From a checkpoint of a small transformer trained on Wikipedia: no position embeddings, 8117 steps.
Each number is 500 + 50 x the weight over its row's rms, rounded and kept within 0 to 999. Layers, rows and columns count from 0. Numbers have three digits each. The size before them is the row's rms in percent of the matrix's.

# layer 15 MLP up, 640x160, rms 0.264, rows 98-118, columns 0-159
102:503475537412507471471496427457519571525493462507521525495491505467517543467535542577539464451521572402509540470415382464527485511492586521475495505502548503491528479481434499499467548563539480540460434539496516464411372514530540572502505478384560487500584493547452595506519514512465574526596610513547425497546457579532478482441469543492427517581532498513510452508481592534433470546415569516516402496573476516570573435589521508464484442556466563515323510430519541525464464537413527
108:514548480504463567438521458525472525548484434487581506465430523447478578577514530477551513479390460612537559474435512602471408524525430516442530511536583498517479485523417536408479499634471452504557484514454471580501426523389488561482469589432599454455490512541501516478529494484407531503546496505552569439460431487494572400482507518487577560443505524518570474544521507530481551469520513536488496422492488520499539461459596450469530529445519672527409528524403483494469453474498567
103:468497580446498488417552449484558426437433466455607492520469537530475505461469502502492454433518470525500509527525447533514425533559437447616459561526577416547572556539533492456523467517459476406507497582328473513523559507540518539457474536502562492584546491465471518524466515404530451501559493499381583547601496520551544478479521444495448557455514519500503508545465506626550412520448481543471415449446400561454534562568534454531528422496435510542414522464468535506463489470419543
096:511461570434435481540540438554553536493484430527438553548483468452570585600495531462539533498424520503509501488413481546558558606579443517604544584444501574436523505535466484472506499467505495396490466573478443475589439480477543522452408487553442541609481481464426520526427515475463477441505443488601444457464541459532506514606522490541447464428534522532427465522456586567493461400484477471494437487477514551502445430496396559510506632519520415560442426529479458518500487512496523
098:536570490486471494555476542521482489491512444465495470565475464544493520563556487484523494450453427547524411492510480343500452395455492534492434559493531608519487532424469506535548568528458485475463602474493576502533542464491437570563561450408496523417511393485523480487568577461460564535484591550447563514467546426429552463624496419522527518455443458565499536542391505526479528526516562493573524541481421471508403531461526401528471553465477487410467519521475480575425593554473533
100:529476502575445547595488527479516427487457476470447450503420478507518507577573525469563518527514543523502491480498595456545572562516474415420503607473460540508445556506521426471587452410577509527629543490426607537511576495547464415453451576536573446568494527463498484524528391474500512459541465544629505574539448511482493544482480463408444453442462532507472470506467517505473520443484538481433451449569482503507468582571494558503477560429459474423463466530506548470535504534532659
097:503613547528499498507564534507440571460542529429480467522531540527538435504537444542464499462545555475469446565533425521510479496527629555478604471530498606510450485505494536459565527487505461487442572500457451587570506594515460466507477489520429625438449592534411516448561489540573540489458509431516455505475487503476477470459426440463435432426509403482468500555504479563457528510383489598462453498503540501601565519511508345437419477438466478513479446540540433543535471566482504
099:456519455553444489535433566446482578509503479587523613519481440467482552484486402498434432557458579479481485510383515490500531560377437425392487562506566476536544548519464441545545350480496453477486500498542503465490508476481550489407585537398501474541604482414529518494502558427528463498525598559564363520509430493508495487544444497456528564470495530512509579481503504504588553494543546479502506477523533502555498532498437513559553562512414443477552511445463555456528399515447532
106:582476469558449572490577466490491537548426495531492422440528512580465547596528511432547491546504562549636534481500450426517439465449502504583444572524518468597482569520469532526542466490516520601543441568499579534529429470465397469408561579471526529502492591454474515517537517476515517460390460523502492590558500482468480392477526514380511512417483486521468420444492493489493483523468504440575435480469470507634489392569512519463446466522447469564482537495495393549490512509554528
105:484565664501522536563560599496467498478517410464458579510492517422511550572506449491437489505418517499588493530517555554532433581560449500608681415516463439524432549524519494454509469511513438440465496489447476486425574563474570443493518569513526512489557489456417495489567478471532417542510517437457498503547553476473491518519437486477426421473496598359479497451415553518451474499517465414503492533476502500437540481468441546401458528450565497530496516450537528523458498516486544
099:431477448452468442515491433509448554526515476547584435510524478493486499644465531496448604455608520440471500554435548424490588464452470506478569527459473561486459438522519481443510476436475563523510472474531491498598508497491585431382459453492620435501393591476491476561545516535468517487595451448480502487430505546540484564483521498498516529482626395467474536529440515514506504424466496449468471383543526534536508419611445496554499505456599500572471512493527477587504479528446459
101:388440478503482544463579485494568467501469482590605470457512489539505524496472549537441374510577487543567365450540551555492511451532461604576577507569486541547542563549539480486542555477546477489443441585506448397522519475548491486496479472583496480506605434512468468455535427562530459498544459554473455494542444459574589489493503517430441522477488453471533461513519442538512613523431415496521369503554526438509543534586440490439453492461545451467433471532487478490611478496498544
097:465478503568510585524486451490506510457466463532390566443565529515558560450448602461483493483490495473516481576460540538524499484519520519612516529540505473438547577545393557440470562484503436515423551569575471541590521483524568499468451610560495444540532437484403503492529392582472483464509517497564487482498353501597461466449500520471521421462433467543465447523613505488465495499564488521493446471552479537512560481457491379432572567519517494485443516619424475475532526546535432
096:495483564528537543452447547533490480527391439491547570576449498577512459466489552464524498484559538486554531440447499483520469564528434480441584575458496549428610503519463520444487480506548465488528500464597533447594548491461514499495509390473509515510512550634598440629533489468477536488483525552420520458521461431579528453489480470431616556442393519461394537503470468534417491432447530501530471513529452501553390543400565504473572539530441500484509504444541550522606494478517482
107:385559459552562453471375459371564556600500478473542518459519319467464504528548383430474476479545511537512460477530447523498526516491476471489523510515554577513539520583518502461424517476509491479465448531468422557497471512543480442480489499522495465453572510434546518505493623533506440501441405502570494503544560507445483449466534470480466488463528518506487531434548583483491473542512467567513435492508598430468541389547492391515510567517536612503485467478591429594485485578527511
095:488481474494562465582437457478511516559495448443505514522473558509534442449678450539534547548453523499542591521405428579445567481460482514532553549485488498414494454463465524494588527460489484419556539496418477463567503396555479523472526455482487531441489495552569511525459421383538564464440536428495482588529520527555489564514482533471492582546522482510470536510485436549507416456513456408522426448530594485550448553509534475519553497417498588465433497545607364510560538532470508
101:482469539459523543578515491536387546524561554559428514521582497363532489482418512522579612536473505608458577522512535445521551442515529436479542598517535424496527598499487471427512380565489537483452569572489488518451563437534515453434480470462427512567527540508571532515568498461421476383498424592516464512489504511490499484506510538493583479477435513522474422504524543484550501534501488460526505444454535544562533511515579477500573507527567571481403442432522559501484567527489367
106:618421559499474497400439413557567486559478567460507524460502545437546454452468482480561498544500536465505487553513550445550491463511385531501501475487444494514563526575561479514393390351526400468518494498512481559461456580484448506502514495426443466400534398484481498415610452465483484451473474451492545560541501574546444658500615597537490512502513554452485567477531474458479496516499515478507517495522490476536518461478592510473532523526441473514516472546549541581505498583471565
109:498514614494567432476438591507486528505499479535460537597442490460484471519574559415509510487494547513463483565488505488568548533533525553437476466469513479509484402549478493575616491399505537535480539549467491529535524439601457445408481516420514573550409560475490398493531424569525425429497409450527433447587465416488467420448506494447456552465541474483461489513529472564440538601447542425485574530456550492554546504433456479457507503477491496522564514646521441485532579564521477
092:537488517538570527487489619484466456576574557514435478500436450446560517413499578429526500454560516550465486442557461515520560511421503383515604468503502639514510452518462510493573536545524465470489499451441425557488384556511486547545585456522482503521506432588564419561495396495558484475467515537530544479498470494552491543519389417408569494525468503509492417539501566524523561428528431518483438472493598471609530464532574405471599506554475480521488447493515506497523525551537494
097:563509546516424453471448547535474544533472540473542549605539462376471459471516483519442379516441507532559446502430476550563549473476397563488500465493541449550502552451485515467491519547434516516508480386416506589567445516437567536516524506552384458500447358520478505439438447442551451509564459436496525562499472467452459496571496469520600511439510475547516402474458459506555440565525440521492518434543618566495501560505641461550547523535502533507510494464499536536550536579514514
# layer 15 MLP down (transposed), 640x160, rms 0.278, rows 98-117, columns 0-159
094:536603448594522491488486461461490559538518434451616581514598501524517498433436532521510501540462520567553522486504539492512507562593542572547540547599474477589488423503422469419481514384541487466483542566588574425500457553499419518520600559531544446538451521544529431496440447540478512432502478488600457474403590483457518500511441478447544535460525484497382535579506450482584547510496483525441528521529528531423543561384467522447451564517445474438539508487448504483541533570509511
106:514483608484536489510554479525520363470526511464470496469516414593516488472609466377476517497396471477503489564463491515446456474551519540404465512511443585526523467550664503411467456560582431516493586469399527557523528593477570511506475526502527476482542481510439593402506460481529508508444498433509488461442512487470487426465540474498546535521458535484480435476586517459481495499541571574475551394511546426476458549564561558488528504489529509585550468494508487568544596560519587
110:525575601443486453452467409483476402452545477506453475416499525547500535546488531439446508495572501539544540516469507553477510456535432484525431460519559394419499475484490507526549442511470517512545515536564548422546461486512484527465614444481510521516484449547514609527541382471389455534510552562498524568528501465596464450496468458464542523454531492531543398526571469511566391557535555436521523448538534442536485453510608474656568535576422532573486459500471508452518515562414460
103:503462549460546480570498485487522484491463527391534460531454476568526504446582429513487486464513525531539553598581444496552497441485572523471581426517503415466478416548475397426510556525542501548521526563416561520531573499445450398473479532439549464494532547513585511538514505556547453586521451520519485470538523491463481417412479563470490496620453424490426588523507530517514455579565570470519572495449480395452431445494499510544536472443525570556494597491452577538399551567442566
092:397445476465546477566563409456526487497475601546443510509453500508532488426451515497476544495569539416531530485551434530495500470575539507522550471512527481436527475563600563431471483389573557539539484472498410599476492499437466473556387469526510531490532461491595573527447422501470432440414463450554426555472459525496410486416430525437556489573474474536474568484619520419473516517536536487507514456512491548483482431551548522513533576575506532539474510451422591417536412493423483
102:499466512500452507515472434519609523510561546438496592481488444467543409458465441546454544425432462445474506413535492566559519413472559550607439426511547597532523522496434414501480509499389504560498410525512405510507464447480567532577581512463466495433518541522467541527531509474484474525488528510413530449494517541458559473527555472574403518448543470508521477473504561417537536578493495569497545565470470516499536417455494438437488520585570530574580588383366481509483519484483462
094:468445444482449528537528442446460481592508565514532486477498519504485529594615541530441526438502497590590530506460459467550539401535439533578393482505542508475431478512495572555500462442555471545531501544522549497568464464529620548493454574531456535478507491497532441520484468463439462561482525392444548447500458425469512517480491560462593453559633595444579457500558498510499512591508440469547493572488569472471582505537532430470563502426559583482462491465473532526554457504453638
102:536468600484593427403549536459516430519500524396522514528531550480412435501502578509531496458501482523483506490619505540497488504492518557524437472580449473516481533429516553474540466441535460550461540473419472550596557569448536584575537423577545495493473507558431521523432413546526546506505470457418445478549557552562473514483401514531617485535473527393545465523541480508522444489463443490470399410424558506419453493533539444493433505452497515552512457581627518515463560494431514
101:602536542493526490473502435581478493466454529553500496579484459562542523476450479551517545500501545518490401543510475511469463481447370510523529441555541396491444510530496608495464531552449516496514448480491522581541513514423562465516566496607447448526475536380500583375500514552503435541620600556483497538488477561481615627515510503485503453481505476482431546597492546504430506466578456463462505491550472530503535536530438482427480403480574574474505442502406510464444503545413476
106:517489419521553536503528486409445498525484543589470556522429546531477467495459437462546512491447554496395454431505455511418520487426531559537451564512449506553526507507522587478488415511508523516597458463432492510544526443457450568511461451450525424506445495526547561494557439444518458446467480515467553510556577567543476497509574503526557572561574493640552503618565486420491498446511536498524512523501428439504585579529534578531509428562441559389548454536610574454512442569454437
109:478510491463427556488520491457523501547500499523496580461463484575506561466465469575493487491490590516535445597537464366540564603514482532591591542506569590527589427488510475595477526451495520524417405486493451468540574595570560593557424523521517573482331539558555468530533540510447519452573521537519475516534435450459471494525584482557472477460477434506524517547451531492485467382481498525466411510543421503493492500504482528453528535469511579513476562536522572507504430575444441
105:621511552521466458569457436525444573526556586464453558484565433484438450506502462542565528483428520525436513535541568460440500491464589456444420508439579472473458483516488467427566472483472591405548518459470605628491536525383455560484459594516516560491474487495501569580533551474506461518504530487516547616548531443528463522517424432495588467482531466505504519500485530535413467615516600554497566507564480496529478524428478459581550387481487521439522547483501487443438532493512511
105:507499542430566416469474508522555553527489552415683423480473461495484505525501445505560564474464477502527456450540460492438475478485439474393510439503528618480434442604602462510590459507534504531478504433473559451420575461455482538558556429475500594512452574473502543557491521455510481495460474462516474450493541506393475481541533480467497531494554544535500578534372506463493448517497417534491452521501571507503478560554438552536433511489537473494472448327562502445498486467486596
100:527586417551465504562597454530449429473406511551419488465470510437462529571604459479438451539557422490541509546503453567458492421543551564467522471576498532484481491404464456428446464482546550578523539489428404525488419476538479536490513517601438625357582498460537466469615572516500465471525406452511510523482547443421519486503456555472490429541537442523502514492537538518521464531589415481494470460462559545500483496488444549571499407538504534559500415483537462478476471469480476
113:423450396479513478450454501457619569501466467482610515547450558470569545412541471559522487450517499513496528452499510537515523516486621558410528543523510486480527432491474511474538485530617535455604468525467495461424540588516433580331474409454474518482503485585550439528506573503502505512528515436471504499512441433529438488424543472489516427446537522545509572492522576499504535574536596467560536493499597575575540428481471469597477506466473526521486500482538481474466460558617544
093:487493527566482501521528451514585547573513563512568494502493445468444495389407500593528503479467467469562465514537486464540502522534568433443472472490591522576470586492545469510420525476483564541466467451638468504428398607456489462527474469468602533493546381411405481455469523517503555523490591478559466487502441463563509535484505503512483482491474547582482497546564507444400574375514472530453540421407479589474570478513440497477461602508473576488567494520502501556513427514512547
092:547517466527485518481486498533508540469469506544588477504436492625540591500456482408416500470434526463515467521465371446430525557444468572490508573484542595498471533504523424544487464400523503444470431509511499457524491562397619524582501496478491572475549616496439486510477460550549537582521536437496597560542528479489470513514608468594508529519478529491543513545435520519556518444498470502402513598489645587429542530481585498462424509521484534553478548459490522523406539517517532
114:529463468558516507373409504610566437559500553512478467476539628445496505582532528461521542491507454472516479519517545420523357535515489542486526500496469491457535506468548458485482464527505355460498433446432464500497482520479578491471409525430518540497513374532482539494537489564508490476514462506491569486546490583504494472498593516552543555476495480409424503431540543525526576482431529540492473576545472435516458444482473523468432553515405477502628415666459477530459481458443523
112:447589486504526574555455497462456433486506491493580504555568511548460469542539450457418467563453526471582557398550414534445519443507581508560554541539488499528460386497559555489592521482544498465609533562455481498472508553483514524502539500560391602484516597402519539539498457572424536460557521523431530512595536500520470451602485512621504579563524475483566506495607464510518536459536456537521480477425538438421481455504557497527531487442558468594562495428500509526489469433493434
094:443481416459467586475509401546502514436384477480476457541563561552513476511486429479467454512551552440528480521510542545532426508547501538448468563443456374514442542405463502515432508507492452542439505466547471540519594410419435468480467520544436515559501529425454579483559557488475572538550477571427477499418570420513524435440549588518441561462466505564498457429451477372542473481443463469500428558517419559487509507467454621471464475479516537415549573473548547539519482497540502